{
  "d_mlp": 2048,
  "vocab_size": 20747,
  "rope_base": 100000.0,
  "init_std_o": 0.00644,
  "init_std_up": 0.0353,
  "optimizer": "adamw",
  "lr": 0.000828,
  "beta1": 0.9,
  "weight_decay": 0.12,
  "lr_head": 0.00456,
  "grad_clip": 2.0,
  "warmup_steps": 253,
  "final_lr_fraction": 0.0,
  "train_tokens": 940800000
}
Each number is 128 + 24 x the weight over its row's rms, rounded and kept within 0 to 255. Layers, rows and columns count from 0. Numbers have three digits each. The size before them is the row's rms in percent of the matrix's.

# down: layer 2 MLP down (transposed), 2048x512, rms 0.0211, rows 1110-1209, columns 384-447
# up: layer 2 MLP up, 2048x512, rms 0.0452, rows 1111-1210, columns 384-447
down1110 100:153129139149147098094135142116095136111144165137096144126149130101128144146155151175132136149136104111137144121131063152127083147106131135124149138137128153126126151121135123129152114132139078
up1111 100:113159130091130138154165103133091152126133160172185127135132099157089129137134135141126110122127151172158136130163111121139133121115108131131156162148154082138165101133124162137088106114148199
down1111 105:140139120165127139126152134139149123137132120167128149114136148151126164083153103200140113097071189139136153142133123177172163169134130137134114119148124120118128103103139134155117148114132128
up1112 105:126144130130143167128109104119149116147138123106115141102165114147133123189094117134098124126150125141132142099138079097115117094181155124110107151140104166135170129108117112123103145113144172
down1112 094:151136135116124119102154074108117144132123133112100120156089131153164153113105114123161148123126153121112115107087119148102132168129113165114132127128149108122115110139156135175146146115072130
up1113 098:097123128094139111101163144094140143095099137120181095120135142114078134106114101118141103136129181066141159121123139142104120108109125145143184136080117167119155133118154118125120122143117136
down1113 118:116114101077128095145164106097160106108116105111143112129116146109132172112125127137151095133137117124125116156148118141113131138090134129106120143117112129151151109123147137142158118141093112
up1114 090:123148117162115132140139182132128156116112166153135078101170162139126129131141137139127079154104113147119151111096135133138150127127094122152174129163135145111156087169091145106118157154135140
down1114 096:091156125200091172138095128091127130148102145140131085105129117156139119121131158138136078160139135133086169106122125088112138102129112112178147143137131133135150065099098091129119131129127123
up1115 105:142135145143140093118124144149136158157093169111109098091100146144109087126136132161119081147126128103137163150128135109115113127156123105173107141147090161130126148172088082165112118166131127
down1115 107:147132131178188099132140157141112159146098099099075152127122168135119114143181120165120123158164162132133141131120145102118094099147142100161098112137131113123148172117127126143158099176147123
up1116 085:098101138107170099169139101104106137145107160112165132130119077130099134147175184137141109119126107138124126079101100090104108148173130118152140152139110130098120135129165111132120110162107133
down1116 094:111140132164134111130113120125145150120156129134119121072130150109131184124146118136128102152162136145150126140134127113124098089161115116119100139106134137173144110132134120140157136149114129
up1117 097:126144136160122121061133138131128128083159142103144107128151072137141146095131111151109109139131131116146172127172202117179162066166130154108102168165133148100122154116124123133086127164129160
down1117 081:143141101131131084130151136136112115152096101120109106114103111140175138135117136068163099154120156176139096154116105125124123149127125135137125107146166126106124124137090116120105132110159125
up1118 103:127109123151112133139148118100133148131148165118084081120148108114113110139131122093160119146127132116126158114166109132116148079145175124148145133122105127166141123154117157124066123094133128
down1118 100:108153115156114161102121135119127146179132116086141093157133158149088123158142098176117103143101119154137130117147170118141077124143150140188127139122093121181141115132110093110134087149147091
up1119 081:128135136110156126138111135118144143105100160096165138123119150120154131127132139136094113168100112175132132101128121141148133132152128081155158143162118137097141086142141106123097079156162150
down1119 100:111160157214113163099120151131132163122105155104139097111148127131119127143137136137120087178108107130105158106131123137122131103155119117175122158133116139119157083138107107117111090146134150
up1120 087:103128164184110157120118116118092165156125188150156093135137117127165104150122115091104094143145132166154103126130113120146129108129102082159152141164153135118161092182137119115129121139133137
down1120 098:099145137203096167110134127134116159123114151140134086124133137135133116156168129128110086186125122126130162129121144123097118088159121113181101135158112153140150120121136125124108117152114145
up1121 087:103144160195153137107141132107110115162132124124150123084153115115102132152146112100136164131119172189151134087151178080151124146137079095135123114117108149148129144110121102109117116085125170
down1121 103:064095099062171122171112134139131111114150162093121135142119096126128137132113190146111097144156094115151145113126161091152101128077137151110114169141124157112123147113098134110110149092124162
up1122 108:123121124146131171075162144146073140116118149080169109117123133152122139135156121154142080140119153144122158145164138133119152141158108083157143168135127157105124106125105114111107124115127189
down1122 098:131146134185109112151143173147093137133141105089141109123136110169134154134164134096141119089107127121110161139139110173109123132171144146172125133123107152110136133115124105094147122120108132
up1123 095:157118115130169169114125146132127129154098191119126128112137164100102109129139155112136121127148179127143120148142160122152117112133142103182157146107146118137087116136089077115090113147160078
down1123 103:136123084137136153155128132153166101142104142165136130131110131052133113138124150124158128109133124108128095131149136112116125136141107150180143160101137107139132119127096138115128117106115111
up1124 108:129141138148113137160191171099157145076064122100122115100139171143129123145129144121138123111123132111159171144079138148156116099161125105122103126101134148140125107170118153110101108158173149
down1124 129:161170138145098091132164113138147108081095121095118110128149143119117120134119149105146108082106159102126151113105116163171123107156127128145109163090152146165066116147109130078123126168159138
up1125 104:170121140113138099112117154129143122130126127154130082141145149148145126155171143144132138087151135138133138111083096140105148144100133132190151127147102069076145109127148126110113156112117105
down1125 099:133108105105087115113113106128139139177100066100135148119116105155119102139141128128119133091175151135128133106088114183152156129112117159129112186106132165140133129101131143160146107115106149
up1126 106:124122132144109132135124146112116167128098131107150135123129106151138085104167140125163144135158166116145147139126078167107107074132091137184153135136155152086146097147098131155086086127115120
down1126 105:141104127138127136132098119116129124097108131101169132137127124079148090130123127112153098177149151144129158130120110145129118094116102157146136142167124137109133075148090121154098111128123126
up1127 096:109131088140166123144164140141145114151129123108099099128137182124134176110123138179095089141108113099124163143133121127094146160141160129097107099136122135124165131128136152150157131125159136
down1127 091:154111123143104144152139118136071126132162118177116081162115131115138114110101113121137133140086131097108101173132127161176122119135096110148161118154102142149093167111149139137164116125108066
up1128 106:153145167176128140085135165107120146096100109099120134098105093129122111136150133133173140151145164113116144127148115089124137119097111101127170101110125159155113131147111121133051131132145158
down1128 106:127138143176110149095169098118144103118127105112136131102160138175146134108094127102154120127095126114120135115116139136160138169140088129124075139123090116143165137109134121163158133143159110
up1129 098:123148109124147118164145151108131102147124116132118122100107112146109153125136108136088095094141134143105178111118096133154101091123121132120152153092092156084137088128106092159116102153151140
down1129 104:141148133087134112164106108143143118124120103141145117147084113101122151111106140121127167116093103124155135116142105117171111124121101124140157120095132122092185093110126115193147124123162138
up1130 097:132139158124122117100084117167119134108101134156129106099136108126143119137132158146130139095144188115111118124115126137143094079115116112180113184120098116080138125121121128142111139165115127
down1130 126:109143125097129081109100102113127070200089140121115104123136099115137121134129114156117139118124145113148104127112124153163123116110109123166138161115164105126127081102153118124100123194118108
up1131 117:123121096127108135127165129119138134098098140162128143121081139116131117172105145164127129160110125124088168098121109123140115107155094055146176161127122163142140154155145108160093152164164167
down1131 142:144118171062088121107128100107124083142079115143124163130128167093107117162128107137164120116111140104117139119115136134090132156165107116136161117142129137130145144152098108140097167139110198
up1132 096:143137136129136119171112149134135148104111133124137125100115161126097108113103152134099146123138096107088118095169145108154137064195120114172133161123129152106115110109112130137096093168132129
down1132 098:105115165155104110163143150162134167100110140124120099105089168109114102115146121103149112110124138160107093150171192137132114088155111141121123152084140113109145139143141131123136115176116126
up1133 093:104124139128107127124087153148158112148113147124115148091139149148111104121172091153130127129134163102105164141092136130147120118144131136101115127149146123077144073132122104112090135170157112
down1133 083:074137161213124130114119161145133103110154098137134116118150142094095111123154153143138147106100143150083164100122138166099129115101125103076120094120111138087143128142132115134089129098126106
up1134 089:079113123134136149109138153133160096100087159101113085122160130128130098159149126121095131171145131132119138126115116113135135113147125095132138149125123171112161110142099108087097112125147162
down1134 114:101133148237088144120138126117129156120104143116119098112131147127131106130121141139125105153137122132109143121128122121097132116142104126160153149126119130147149094145111130104127096136132139
up1135 108:118118138129103138115144113127142116118115168106114140097171121124123108125152180090198111153118110106121154115145148158108105129130100116101149149094135153135149099165126089120145137149173146
down1135 098:141101143201136161107173127151098126131120122067088135097155121155109144153131133096115100169100148131169165113109149118149128106141158146101103094104128107101142123127108123129165112118156116
up1136 108:141128120117120150119099137151158130096150139095130108085137124141120156147148119101115092158147153126119177133120143125130144111113095129117142149119121129072135088127113093127116125153150159
down1136 100:138152125146113159116077095110159116137179124134132075095148156094120145126127102146094087138123124169137128121093090161130107102115151143109146129110150149088089123146101084109138119142103124
up1137 104:086193135130152145120122137104128117088137149161117116084138130108144102141121114137091113153139131174137130122086155079143111112162103116127125134104130133113164122178122067152128129144149140
down1137 095:132158148195140155172119146075156148134166098152077131087137120096113092122120119138105078129124140175125170115103154103090144101152124126146132149113127073137125134157101111172153107113141121
up1138 113:113094121109155163154094160157133169132140139116140077083152126172132114104096135152078123168145153105108152133134155090138113095116111078124148148098112139131152115145135110096128105114159119
down1138 095:140127135171129084156151134164185153153174082134110139127168115124068116092154134117081166145121121155144117116123126136122151128084133080140155123146167131112130148110142144068108127117116133
up1139 110:136143087125127166081166125155132143141110157113130099126092147107098143166105125135147136139146175151089158131158097135136128118117132067149148141092118145115164135129132116092089125119116152
down1139 113:138133150131117096080172110146104111150137139122145130122092096063113152140101109129124124151137153147143157135161065148099091137134107080158095128114111111148126094102136150098106141147107161
up1140 102:150108131132157151083134110132088142139158157115136128110120126115099141131131101124087117116096148110124136146121122115078122154117159111148156167118151136132109116156088156135120148127108137
down1140 090:124111107119137146098119109107119126143126148118084088153136077081126151133132134124146138137162147114143131110200085083129150142122139115128140132160096127134113102156115106143124166145136160
up1141 104:114146132137111175133093141115119142098128172123130099139137093136115116102175114135148078155151103157134161101123086103167136096167114117148113175111097156140134093143108086149128087141106142
down1141 124:126133114172100150141112176133108144095117139093144098139151103136108142117118112135120099145170095141114164132107108091121092098137125075140117157127116156141142124086111118139138092121136159
up1142 104:138115161154133150117106123138107124168100159152155130131100138158134095117113139122148137180124157120081096096162104110116139123141096116112162124112150119120101130147102127137091114152138162
down1142 093:124115119181120119126117105122112125162074161117126142136158103132083137130161116134142128169145114103112095095115106133124106114125119149116094151137123141092140110140170122121093098146118138
up1143 096:122133164134136134132162133155169150133156139150105122103141120107106160130155074138146128112159178186133114117102108155137193120098127111147127157138076121113145112179097117146080153146145138
down1143 106:136098142085147153169116147132142154182102153140120148125168087142144101159159106173155118116154137128142111156123157133130166119118147127132103090157110127109115140089092151123125166110150105
up1144 083:096132146138130164131129173143111135101135193107116109149111144133164110160166138133106134175104113159143143128109117134140141082143103116140148136111070127135182128166129129141105117167152181
down1144 102:096130142207099137124126132114130166125097167112115097134123137114128124140112169123120120177123107108119161086128120120103135101145110123158123157143090124124152096141110112121108109145136169
up1145 108:121142125115159160117116134161185168080096160138140097134157104181105105119131151137126121151117156145091140092146123155130151125110084122120152097110118129140172092135113130105084105153109150
down1145 103:150159114093156164139091087144121160141126139120120112128147099164102106139144166104151131096101174142103148103172125119173141159091140160097134108075090154155143134147152125135109079107082112
up1146 097:147119113128143117122115148119143161133152125109130112107119090124123105140115125129118129166120121111118133116164143121126121102118092141091101126072124109106148153146094144154105136165143149
down1146 113:126124100182124130133121155128107145140131141095141112093115113119105161127132134096082137135131113164140112114133130118166095130110111165100085141103097110144110105114081120183124112148138150
up1147 090:112163112136104161110136079149149137161086130119097116104175120145114120154114189129148128141172127121130147125142112145118131106121119125107121160132130125156138152150104125167123111127152119
down1147 109:085116121236105134127125115103135132153113105124109136121161149100135141139141181128133123133179112105110145147150150154154127147119135111145127128150090126174111137123155123123119094125135125
up1148 112:110146145148145117112125109124120106114158147139146080125124156113160160152110115090119109121112160150127127122104163068123169155106120121143129118124116169118194114133096126107081139139136112
down1148 099:120147129171131114172082081138097123136131136164131102121139171124113129094135144132113099128144141153085121166149089159139105151146138148133154121102172152110122139117117138110112096097107083
up1149 090:141124172099096130136111089153148084107137125135122152163138118138162159165143147078088150126148130120139188121083069099164097118084105131156126101135104129123103106126122145147103097153128109
down1149 135:105116085191141146122142167124092158131113149144131115084113129119102113087140109144143085120102146146120093122146185135082142151180138158082126160148158134118167158120140107115148156120141153
up1150 107:145170125125121133088142170111126134131116129119118096124142155140136143106138118132161101139118123123130117109184129123135121120132125137107148136145094146087115124121133116150056098150128117
down1150 106:138128095179083163133124150089151149163102106125130139105119153111143151133112117135151084134105115122131121139124108132130139111071132105089127130151140130116131130140099095114087110135146145
up1151 097:147129119150120128145138138122105154120114143111146118104133119134145177152115138110116100136150148138111120137125121132103154064097093116124146123148131177129122073127130104133110141167135172
down1151 104:096160146244096127130111132139133146110122125133119098143145116116129141153122128121108092163097142134105153128098092137137139085120141126126161142157137111121117122104141126102133140129142148
up1152 103:145114118162110157112140158111126159134149124116151078135148131121121134128126137136118104140117158156137187103148122117168124116160148119106138120115117134094184159151116115105088128146167162
down1152 093:129126147204135168134175144126108162130131143082115090115136095115110157136144130124116142166109154114141178153123129123100106067129136114111142131115134139115158136092136108155109128147135140
up1153 096:127128179155132104197105153106124099116117108089164143094174115136117100119135138184115156104120166115076128103141138116130130128133119114155156102130120172135163101140126135130119108130122154
down1153 089:159135125130137094193111129124086103126127089097128128121121157143091118131152147121096157085118142088109135082124151129148133134120140071144137074136163158135134121186166145135146141145073143
up1154 100:116162133166105151113111103129129164138103170103114110115120110153118135131130121133130084152127160114113103138101097134123151097125098108127131174119127148130113097152112103121084121157102136
down1154 132:092156132209080114122130114125112174124107145126132106106116119127150149109130142106119116160135146099140132136107108132105159079104133125170170167127117132129154094120107150126125117120104138
up1155 101:145115176131139139115129130100134108076134161104166115106084133109135172141117087104150140109106146081152141153127150160143140157122107138164163135142124115101180109123154128107102125160157106
down1155 117:159091113175113166107157078139146130142115085143099129123123124097090148130095145162090121130100127120150065161143122132190107144137107126088135131108103127153142114082126143185136116104073103
up1156 105:073139154105124098131135123143102133104145121139105122107151142127112150165194132098156149121122130170112129106132157139082133089088127138127139105144120120092127125107116163116134096132102115
down1156 091:089125116182135112148094132138131115115118154107144133136135143135123132168191130090188121121104138131123126114171149189135133097168140101129138145099184105107053103105160122081098114116056106
up1157 111:124138128141122093121112166108155186051107125108127107116144152155103108162150115172129122134139134143089123138119125109117143092151118132121156113110087120107126140156071140163133166146135156
down1157 145:138149105172108090115091179089144146110105134116128146136147136178094106155138108129141109142178128141120103138088114103151118092109148142176116103119044107093138116137121136117136146149128148
up1158 102:116166126141102167127116118139116122119140121120150103131114150145094091140158137142111158119140151136135166137125134119110115108143126085141136095107103102122178100137175148149108133147176123
down1158 104:134136127158128140095178130124120114109127104125141096100149110152115112103163121106127172128155171106131143114122128142070154100112088135118121099140075096096146147097153110130105143113156111
up1159 106:106120120097105123101174122134121206156135137087151114117141078119104116088148118147142081134128146087126141142166145132146134085141139131098157109147163085148126121164093126134146097116140139
down1159 100:146122116117161127092172133132116165133118157118118107141082095121140140118131130159127146163130138146104129130154115161138146127149141098137086101141157136113130123107106118094185150112136118
up1160 105:135126089142091110146141156107150155101120139118131128119105108146143087121134145113090116114157161126094151104111134122132149094135135124150156097128127137175148107114122097117109148136145139
down1160 111:102067085153080123132142135142179123169117147135144130156132137133113139114109125139097153140156153121078129155094098114151160089120142118127120149083113140117134095121149078098122142100088144
up1161 092:124149146147175138153154117115098163159138173163120144054149128127103147143157159171136131113107175098068148118137120104113140131130111130142094140101119126104158093115134133106136140125118130
down1161 089:145143105120153083139117120131131109140106116131116159209132113102111131123116112129116099145162146138154177108151154128142115115130099105085058101145121116089157118142149125167093114120157112
up1162 091:095097115118113149153151104151150130162152135116166123122132118143127062112108131143154141155129148103066182151142126074113159097143136152130133130098153164107171155138096139115100161144131114
down1162 093:145147149247125122088123127142081161137124077131142172124146120087121158143122134139124144158123105127126114127072133132131125164113084124145107130146122094150105108151179125126143109129154180
up1163 105:128180121137098101113137151131130141094107135112142138128119137130085131113175124132177117139161161117106160105098086156123168083111122139156153124117157131110104113112106091125151117145135162
down1163 131:145155130109097120141143122173145095118128148054155088131113149178115158112135073130136095121126151102138158107113132165121165111089137164156127160129122112111064118126123130113089151103149105
up1164 090:090166129135074133136153108156110110118120143148111116108143103156083179113150171136132125128122135108110135152126115122122176116129163114124100116108136118138119137161169148138131114084112125
down1164 109:142094139130183132104125161128114138120173098130127129157137165118150081179120105136113088150160131146138118123149098133146092128128075122132122157135100136142122099132106138138090126139125107
up1165 102:136137142162155128122130171129131175106109140121132108099166133150107117139148123147117114141136155097115170133130161143139119123138078074138134166130141158128168118161119103105110136140126180
down1165 114:122155166237115127113139136123106136103113132110151115104134143139101134134157118144123093162139138111122172120137091123129152118121128108156132120165114117106141096112112141121099105131110114
up1166 111:109144121132141125116099150107127129153138140118116073099159114100103148086132116133130128117152167142135139108116120131117095109134116139126144155153129159112129091155119102137117146160135145
down1166 099:132125137234149118118130185165127139132159103130130152111141130124131121113148165153122138176136118106124164112123122118135102117087127136146083140153091113110097095145184153117140135119117119
up1167 095:098122125123134193139096129122122107159099146074145105114092159147129115127144116103098159124143108115091126152115129103118152115145125139134105097140135148130132132151084112146104125145107145
down1167 090:119155130087105095143137111136140117115162115167110179164151142129114139105098147156121109130147121155139136115121119204132119135110112142095140132115095104141166103059148114130114135111108108
up1168 107:117140123116098160117114130099134170102074158126149120140149117154104100143128097146129105171151136121148161134124072127124155138140102072153137139170113137159150111151083103136096095110139160
down1168 091:097128127222096173123145132157141143148124112125113135134127115173132125121121143164082116128157132101128169127155114123144151108137123135157132146116101149141159084150132114125136154130144155
up1169 097:091126147143118142132125100131148148109151103078104069110126096137151107133173092097142132141133132130137111128126139126136166085144115126113194174113150140154156138153106100106104084084126141
down1169 118:110113102203115149113087139117110101129118086130138141138139116169114118107124105087140156119154126106104167177109097129140157152070149134168114131191118132158126139135153128148140125145168101
up1170 107:152141133112159131112149172129123156147085102133117130118134138108142133123126135152138146113113193121139117145129090077133158141151125071120180128129104165127134133120103113120115075119102110
down1170 104:129126120152147153132159111133130150184079108130113131160142132090164163113097128123138125110136144142153134103128163077107122152142130104159112115159101130174123160151137151144160143142145141
up1171 105:138107124151104135099155164103139149144118133119133102093110121110092149084109128142125108117122142140117139119124129144153178089122102078147140137140123179124111105166088137136108109146154152
down1171 102:117112146101157111079118174133141092131137117096119131124119115160125110115105172163116134119132123153117104138129119171140133116153129151131114134095117097092102092138083134123117084130141166
up1172 091:144152124135075129152140175111097118131115203137106073108130135134143131141121130117141135167128142132107106131105114139100123135116116136169164137149127128123169092168114135116078118110113156
down1172 102:089137147195101156152110154138104164114111187101115101121131140110123124122126113125137087161132124110107169103151154138106145091132136130196146137159104147120168071140092122102116131147114165
up1173 104:163169155097100141117140162110121132157084143085106128145142093106139114154147138117122096130174118130108149137102134118078143163142146144160145122119101151144150104134092114108109144128172153
down1173 119:146145149121111159124107169114089124131114113133110187111106109095147107130142131114146145094142114111123154148103140102143158136149145179142071118148094125122153124144146142159118103142157119
up1174 102:140129149117110148105127140124145140109118134150123113071118142146124106121167146153078133102093123096139142114126156121100120129130134087119160144126107112121137098106106087162096095160144176
down1174 106:137126160077132129085138125133134111099133146154130144116102090123106121134102159163090088138099101088144121125137142117146140118151136115155153168136083129114097129109102137116134135143151169
up1175 105:177095136155136138129137101147154148113107129114152134117117120133116122124113171126112140183151155142132140110192124166101117113117102151131183140068141141147147137156093115108080137136141148
down1175 104:127103172109150144153148106122100112167119127152125105139095111134101134098131139105107141162145133145145087099116161124174136114140130130180112171147068115133127104121109154136107102131083173
up1176 094:144137161151105150123138187146127146105147153129138089111117130131104137135174124126109112145119180098123161122113092125113136075115098094160162134140107117086099118149088127121111143115152140
down1176 117:109151115192112171130129185136120115082170140093113106105131139166136162142176139128092091132115205116146172131152116182084158105104122120164129138115117148107084102121093122123126132093191137
up1177 104:107103126145150149122155096141156138119133166093121068058123147160091135127103140145116098131141168138170108160118116135091145076107138071108181129113116136104147111089125099123124096133152136
down1177 111:062133132204137133126133079130160155123130142124091084116157134118093158159144111123131091175138141124126128132141135106152141100115146128135155097152100107134135093114160123132123104130163146
up1178 098:141129116166138143118124151100149164092059143137164100120143126148125139148159172179127119184125130096132123128171114115106123097131106114138142133116124154138149111161102100154080111156108153
down1178 113:088108112244115135123130167125124176128086159107122105121135153137136144135168157091132071171125139106086175127131131124110152118106107110138132149128116128130167078117113128124121115132134137
up1179 084:114174135118119123173123124126159127144119171103138142148156089146100095148128121102090124151176118123132139134123076147149156142140105124111155121159125177119133143101143109106098107170132146
down1179 088:145113144145129122144148142121143144125143102103167123115169128129142137126162107138167158121112134141141101138160152145121147166132142171126151154142105118141138153152125132181170118146143098
up1180 104:124166121162096144118155142145118124102104162119129107122123093144101085129151105153125090149126116116094137122129118136106134126126103111138120172153100154115131121129091143165074127138139172
down1180 097:119143169205108099149141133130138129149181105111137116135111144182112087143157142146143133139117145121128129118186102153096129146135148132135123122115108107173087089115122130112132130132141065
up1181 096:133110149130121157124106106126177139126124143159155162087155102135113104137121112131140154139153154159105145119136093117141119093083153132129161178086150138111140140132127137114137157133106135
down1181 084:153153129138095153148137123104133167098083086166113168147163117143155122124116115104120115127101137129133132089094083163107117132153113135110161198095144154105150138132160126133120130135104141
up1182 082:174193146070130189092103142134103125099107127114122138111094124149095144138154142109118095160159126152132140157153093134146139111113128140123141164140127092127140152112131108104145136152148126
down1182 097:129116151181173146128126135127149081126171148164104129094136113112133155130133149146092133109121144152134123148122136106126181154148131144120141152129118104106129146107176105182116122118117116
up1183 109:120130110127109176105137159108129085114115153130137126111129151123128099111115149128144102131140131078102129153118123117140162109123132102125163126106139146098092120116096137110118119147108114
down1183 092:125129108172120141103124139143171103107113132132111089127106149107119096137113136113132105112114138102116148161124130131118144128122140161088141123142142119108123139105082154092139121108122132
up1184 094:114156155161117113150162083123162117101155131107148105075163161159132158103147155099134111096152134143120104119141112126118145134112152104119113171101151114145106113126097103103131150128171118
down1184 085:138111125145155158116158057102108088165105149137097116160152133126122159161131127138102099127129096157145085119162116145099124142089156119115127109124145102127134069096124097155099153145174065
up1185 110:145142137133137132091134167107144145121113122111177119109157134096162146124190095145130141096158132093108094113107136123121141121122135129156148125119118125094162069186107134100140153122150164
down1185 102:119109126154145148125162184132160176141157137100133137115117108100161147144166138130152172125190110150091114108101142165116095103163110114151121112100124133116157125160122159072172168080145143
up1186 101:094098118133107151080125159126126145151097133113178111091114162119152136155116124158115106161131127144101142104146100113079142100157076128154131124168109181141159120193027108140114135118137125
down1186 094:123147122174130147093118127171139113107132113119154096159132097171112129102162160112125121125134118147155162145113180126158147097086152158113140163078128135175122124119159127133149119138093102
up1187 106:116128119109086123113089158119101149124080165097173110138104147161135090139139128140111135177119130106160154150122111132156136046151094121152147139133150189136187107135125130120070098129091129
down1187 125:143126178142145137142141156142063131114127171100131082124132115118169167123161139138128103150132171091139155103147134099149159090101117080180093139138142157087117115112104142090116102123117109
up1188 110:085124115151150160093112129112143157125094149066127101120128151117150158132139153141115147132118153135128143075092122112129101058127124125095101140140169080091125125097139116104098107143130133
down1188 100:135121124173141135113102156166128106153138097086092105122156183101148175124113123153133149144119123119135142041150105136117116085115107110108104142123119106135095134139153124163122116183139120
up1189 103:092170111137096104116108138091144160167124124155126100127153120175121132101108132135080128170152162122114140079163138093095117118116107126130135170128142140107129118118113122125101144161106169
down1189 112:108168141162139112090126138114130117141108141157119136146155119158113155089132122123082149119141126096140119091126113120130117100105105144126111149146132169109116125117107151136157188142134121
up1190 087:135149189110100173116094197138122115072171157151139126084149132143121102104098152125122112131145163108102135068169149090143142083119139124128168146094124115121141111123142108112133087144127145
down1190 096:126119091135111169133121156141125127112116136117126163076117087157149114123125169123129130096146162113097116112163183149126124130112120118154153144123159159142162189143149121133110089123105131
up1191 095:087166112090097118110148188168167142127136147089171139138124065149135124106144154118121185137154131163080113114122099127122177158126123073102121141150143123151095122135162106143131105149100112
down1191 085:152091137177169179172102117127107120135092095157149111073130149107108134180167107114136128135112150138140137136120111177077129134129119109128147143105129166118140092133141151104123126105146158
up1192 097:132152165126129130105164181125161120138097128106148100134165081111122107153102150101123113140164157127157151144127126116141105115147106118096142100131133120131138137142138096107083130134141163
down1192 095:130162142134114125112102124113100099116088089125122135130137123136137127108143070106118109137152150103120133159132140110129172104101149149129114132038142160150140099120135147147067122128124140
up1193 090:134134172167126156143105107132105143083107108111166119112120151115115155129160124184143162169118143166096146123124044107149153115149122164130137113132188133141127150112127137109106136141142125
down1193 114:145133144137113089081147144115140095143136141128136137159141147130132142146115116102084123095113106078144126110159136105103105137093097131126097135050113101116183139114146116172116105155113152
up1194 108:104109122163108125101141123159159146122126151139148102096113115170095114158123111162099128157129130100149127086114141118154119089144087078113116107110105111143146147105106157150113140112098139
down1194 116:159149087137126111122126139122127118146142164102142131118115161168133133125130133071124186103184140134156139095118138105145097156150142106086114113106108134163111147087105105142098119118121175
up1195 091:120109116124160173166084122114144166132148099096143104117134093112119134116148137126107105135116111142118175151150165120093109096109137099141145120164111149133160114112106137170101142125118166
down1195 091:125158131183158113091121126150089126101118123120140160132095146159117138149108135153130121132120156073145111137116099114097146135126103156149156131087146152107119117111176117084102120120136143
up1196 103:131098103160105136132101153117108115152122142124133137086157146095143159095128162127094109156110135127087100143164160127105115106121126143133160149082149146140124089136103122137098104132125124
down1196 098:116121106144132139139138112088089135098097200122104134117153159149135103099145139133152121094106086104136114159145128088128135146123135181132169115108157108131098134165107147133097101127157122
up1197 109:130144162129108134180170164126104131059145168145120122101118140173124117106158121145159139141110169107080124116123125106105140059139113108118125097118134112132119117117096096139136137118156127
down1197 136:129133133043107168170153113115115115068158147144142124085100153216121128087116112126132145150128168085112127104169133143134184128109132137139129123112133123114109162089133088158114126146140131
up1198 109:104167123119175133133153153172130119076132173081171073123122120134133166142145162121132141150103145156120143121160132142128118114126156122110128113135109140143137119116117101094109118138150166
down1198 123:151134129145150088131149160142114102104130109113130069180119140157184131138129157106127100151130145150139132163112111162117136127122119107064129102146163122107153142098110138149125123128142128
up1199 104:133129120157115131135095171121179110128123122138109096097131164105158168097157176125180109116129165123091165130146084141090155123156144154136097105101134137119116139132061100123108109180116090
down1199 096:170123115124131126122141082103149170122109183152117167168141120117127109133079127160147148129096093109130085089123103106165125144158107150118091142166129123142142107101095147124174134116153121
up1200 095:128147160137140168111122108098149133076067172138130096143119142114147095139141100145127129168151097139146158128169123104133137082128069066139156191147099163108170077120075104158097110147110159
down1200 114:107143130223111134102126149142099171124116162100151120119134141134143117145138144133146098149127128120119144116127128114118142104137124100183144154147115133123124092126115110135096115132113173
up1201 105:109126141136117136121150129172112142134148145135102120096114131148125131170177133138133102139094143130144105142103149115137133104128113095130126145155109145149148142127128146130122124125104130
down1201 113:098105146156102156155135122141063101140119111115117117109143088128162108128149137113105129106134150142122131161137149135126151123120125124125131150133149145154129159117105113121110133117129138
up1202 094:138125175137088127123118123138149128119155103105143113124128167173123113148085173165154157115123153137140113114126108152123142149131117110151115135091175136122129128124153117121152109144134134
down1202 120:125115101088157133131146099113113128138085139110117132144106055078106124122151107129130102111132137132133172120140093088167107151136143117111129135157123126109148156121095116125130145157116140
up1203 097:142112152130108147138101140112130156124132120096134106093142170124143110104104113113129074120133125118120113109140146087143143117177098147129161129132141147152124103151082114128163117119128098
down1203 097:148090099092110088140117123135124128094119123121071090164133144100163112147100104116125075156119101117119108129132141143175172108170135143142136142126157146167127109144122117141197137128125092
up1204 092:115150079142107102082086121126094144112112171123166107113094145149174115130131140108101122121095158099057104159132116157132155097119131129156172100111160128141134148089131078136066118151162117
down1204 093:168132088078169115131140090139142165110102129127098125150135158135134113154150155120106077156107107133107075151121139145099130120137134126100148070131115122124102146104129121159093144128153084
up1205 112:125104164164140170122157126132140161129134154158112115119113114139124130119123091153129126150165116126134174140150133106132134116125092112178138130074108133136140086107151128127119157133151152
down1205 098:139114113172083126117131105125106144107113141155105098146114095152117138130086081167130120141143109117129158176122125124145109134136128138120115152096112113151099115136139116147148172099102115
up1206 085:128112114119133119092156144129104149100156134110121123182091126154110094103142102120124134117155099144126162074129126136142125129126127136143160132125133095139137119129124120116153129137111116
down1206 103:154083133164127142123124110123173121139119128114149148110082155079116115165115092146126142147068137128127117143098132113139134124100131142112109129132140145135081185144158151162129147163155103
up1207 106:102115080159108167112142149144148175148130158133156135097143119146110130122110139176122129147107141073149157125106134127122136114156117099115163142121112148167132136163081110079080084122152136
down1207 124:118108134226112137144115141128129125153175113136130169130132114156113116139142125130100137140144125122129134093124150079132186118136167109058112117110087103167091155152087121081097105119126109
up1208 091:144085098168144136079119088168153110132141155086144150134162124130107137128126159113128133151174140156147172108147099126143126133158114111111158164090086159145169131144127127110148111164155100
down1208 102:127072132164134141098123137126097165111111124157138161131127132169103116136130158147135098148103139146098125151135102159138090109194183130119108114101080164145098127100125126113143132139156105
up1209 105:127115098132153093128139108096151151107095139101139138127161137151116130096120166144117120100160173094127134131117097153116115115087138109128105163104127143081139092143103110117108113150121134
down1209 090:145128116218094138127147119127119124133110115127126141133142109157122151107103141101147079144111160113113165149114120135134126117115127134115103156153103119100149086164099152146168112112112154
up1210 100:127144103125163153072142113126136151126116145116117127135142154102126134132132139136137147137114162144110152114105137129178139096143121129133112161149116165127121091156096099119102099144110161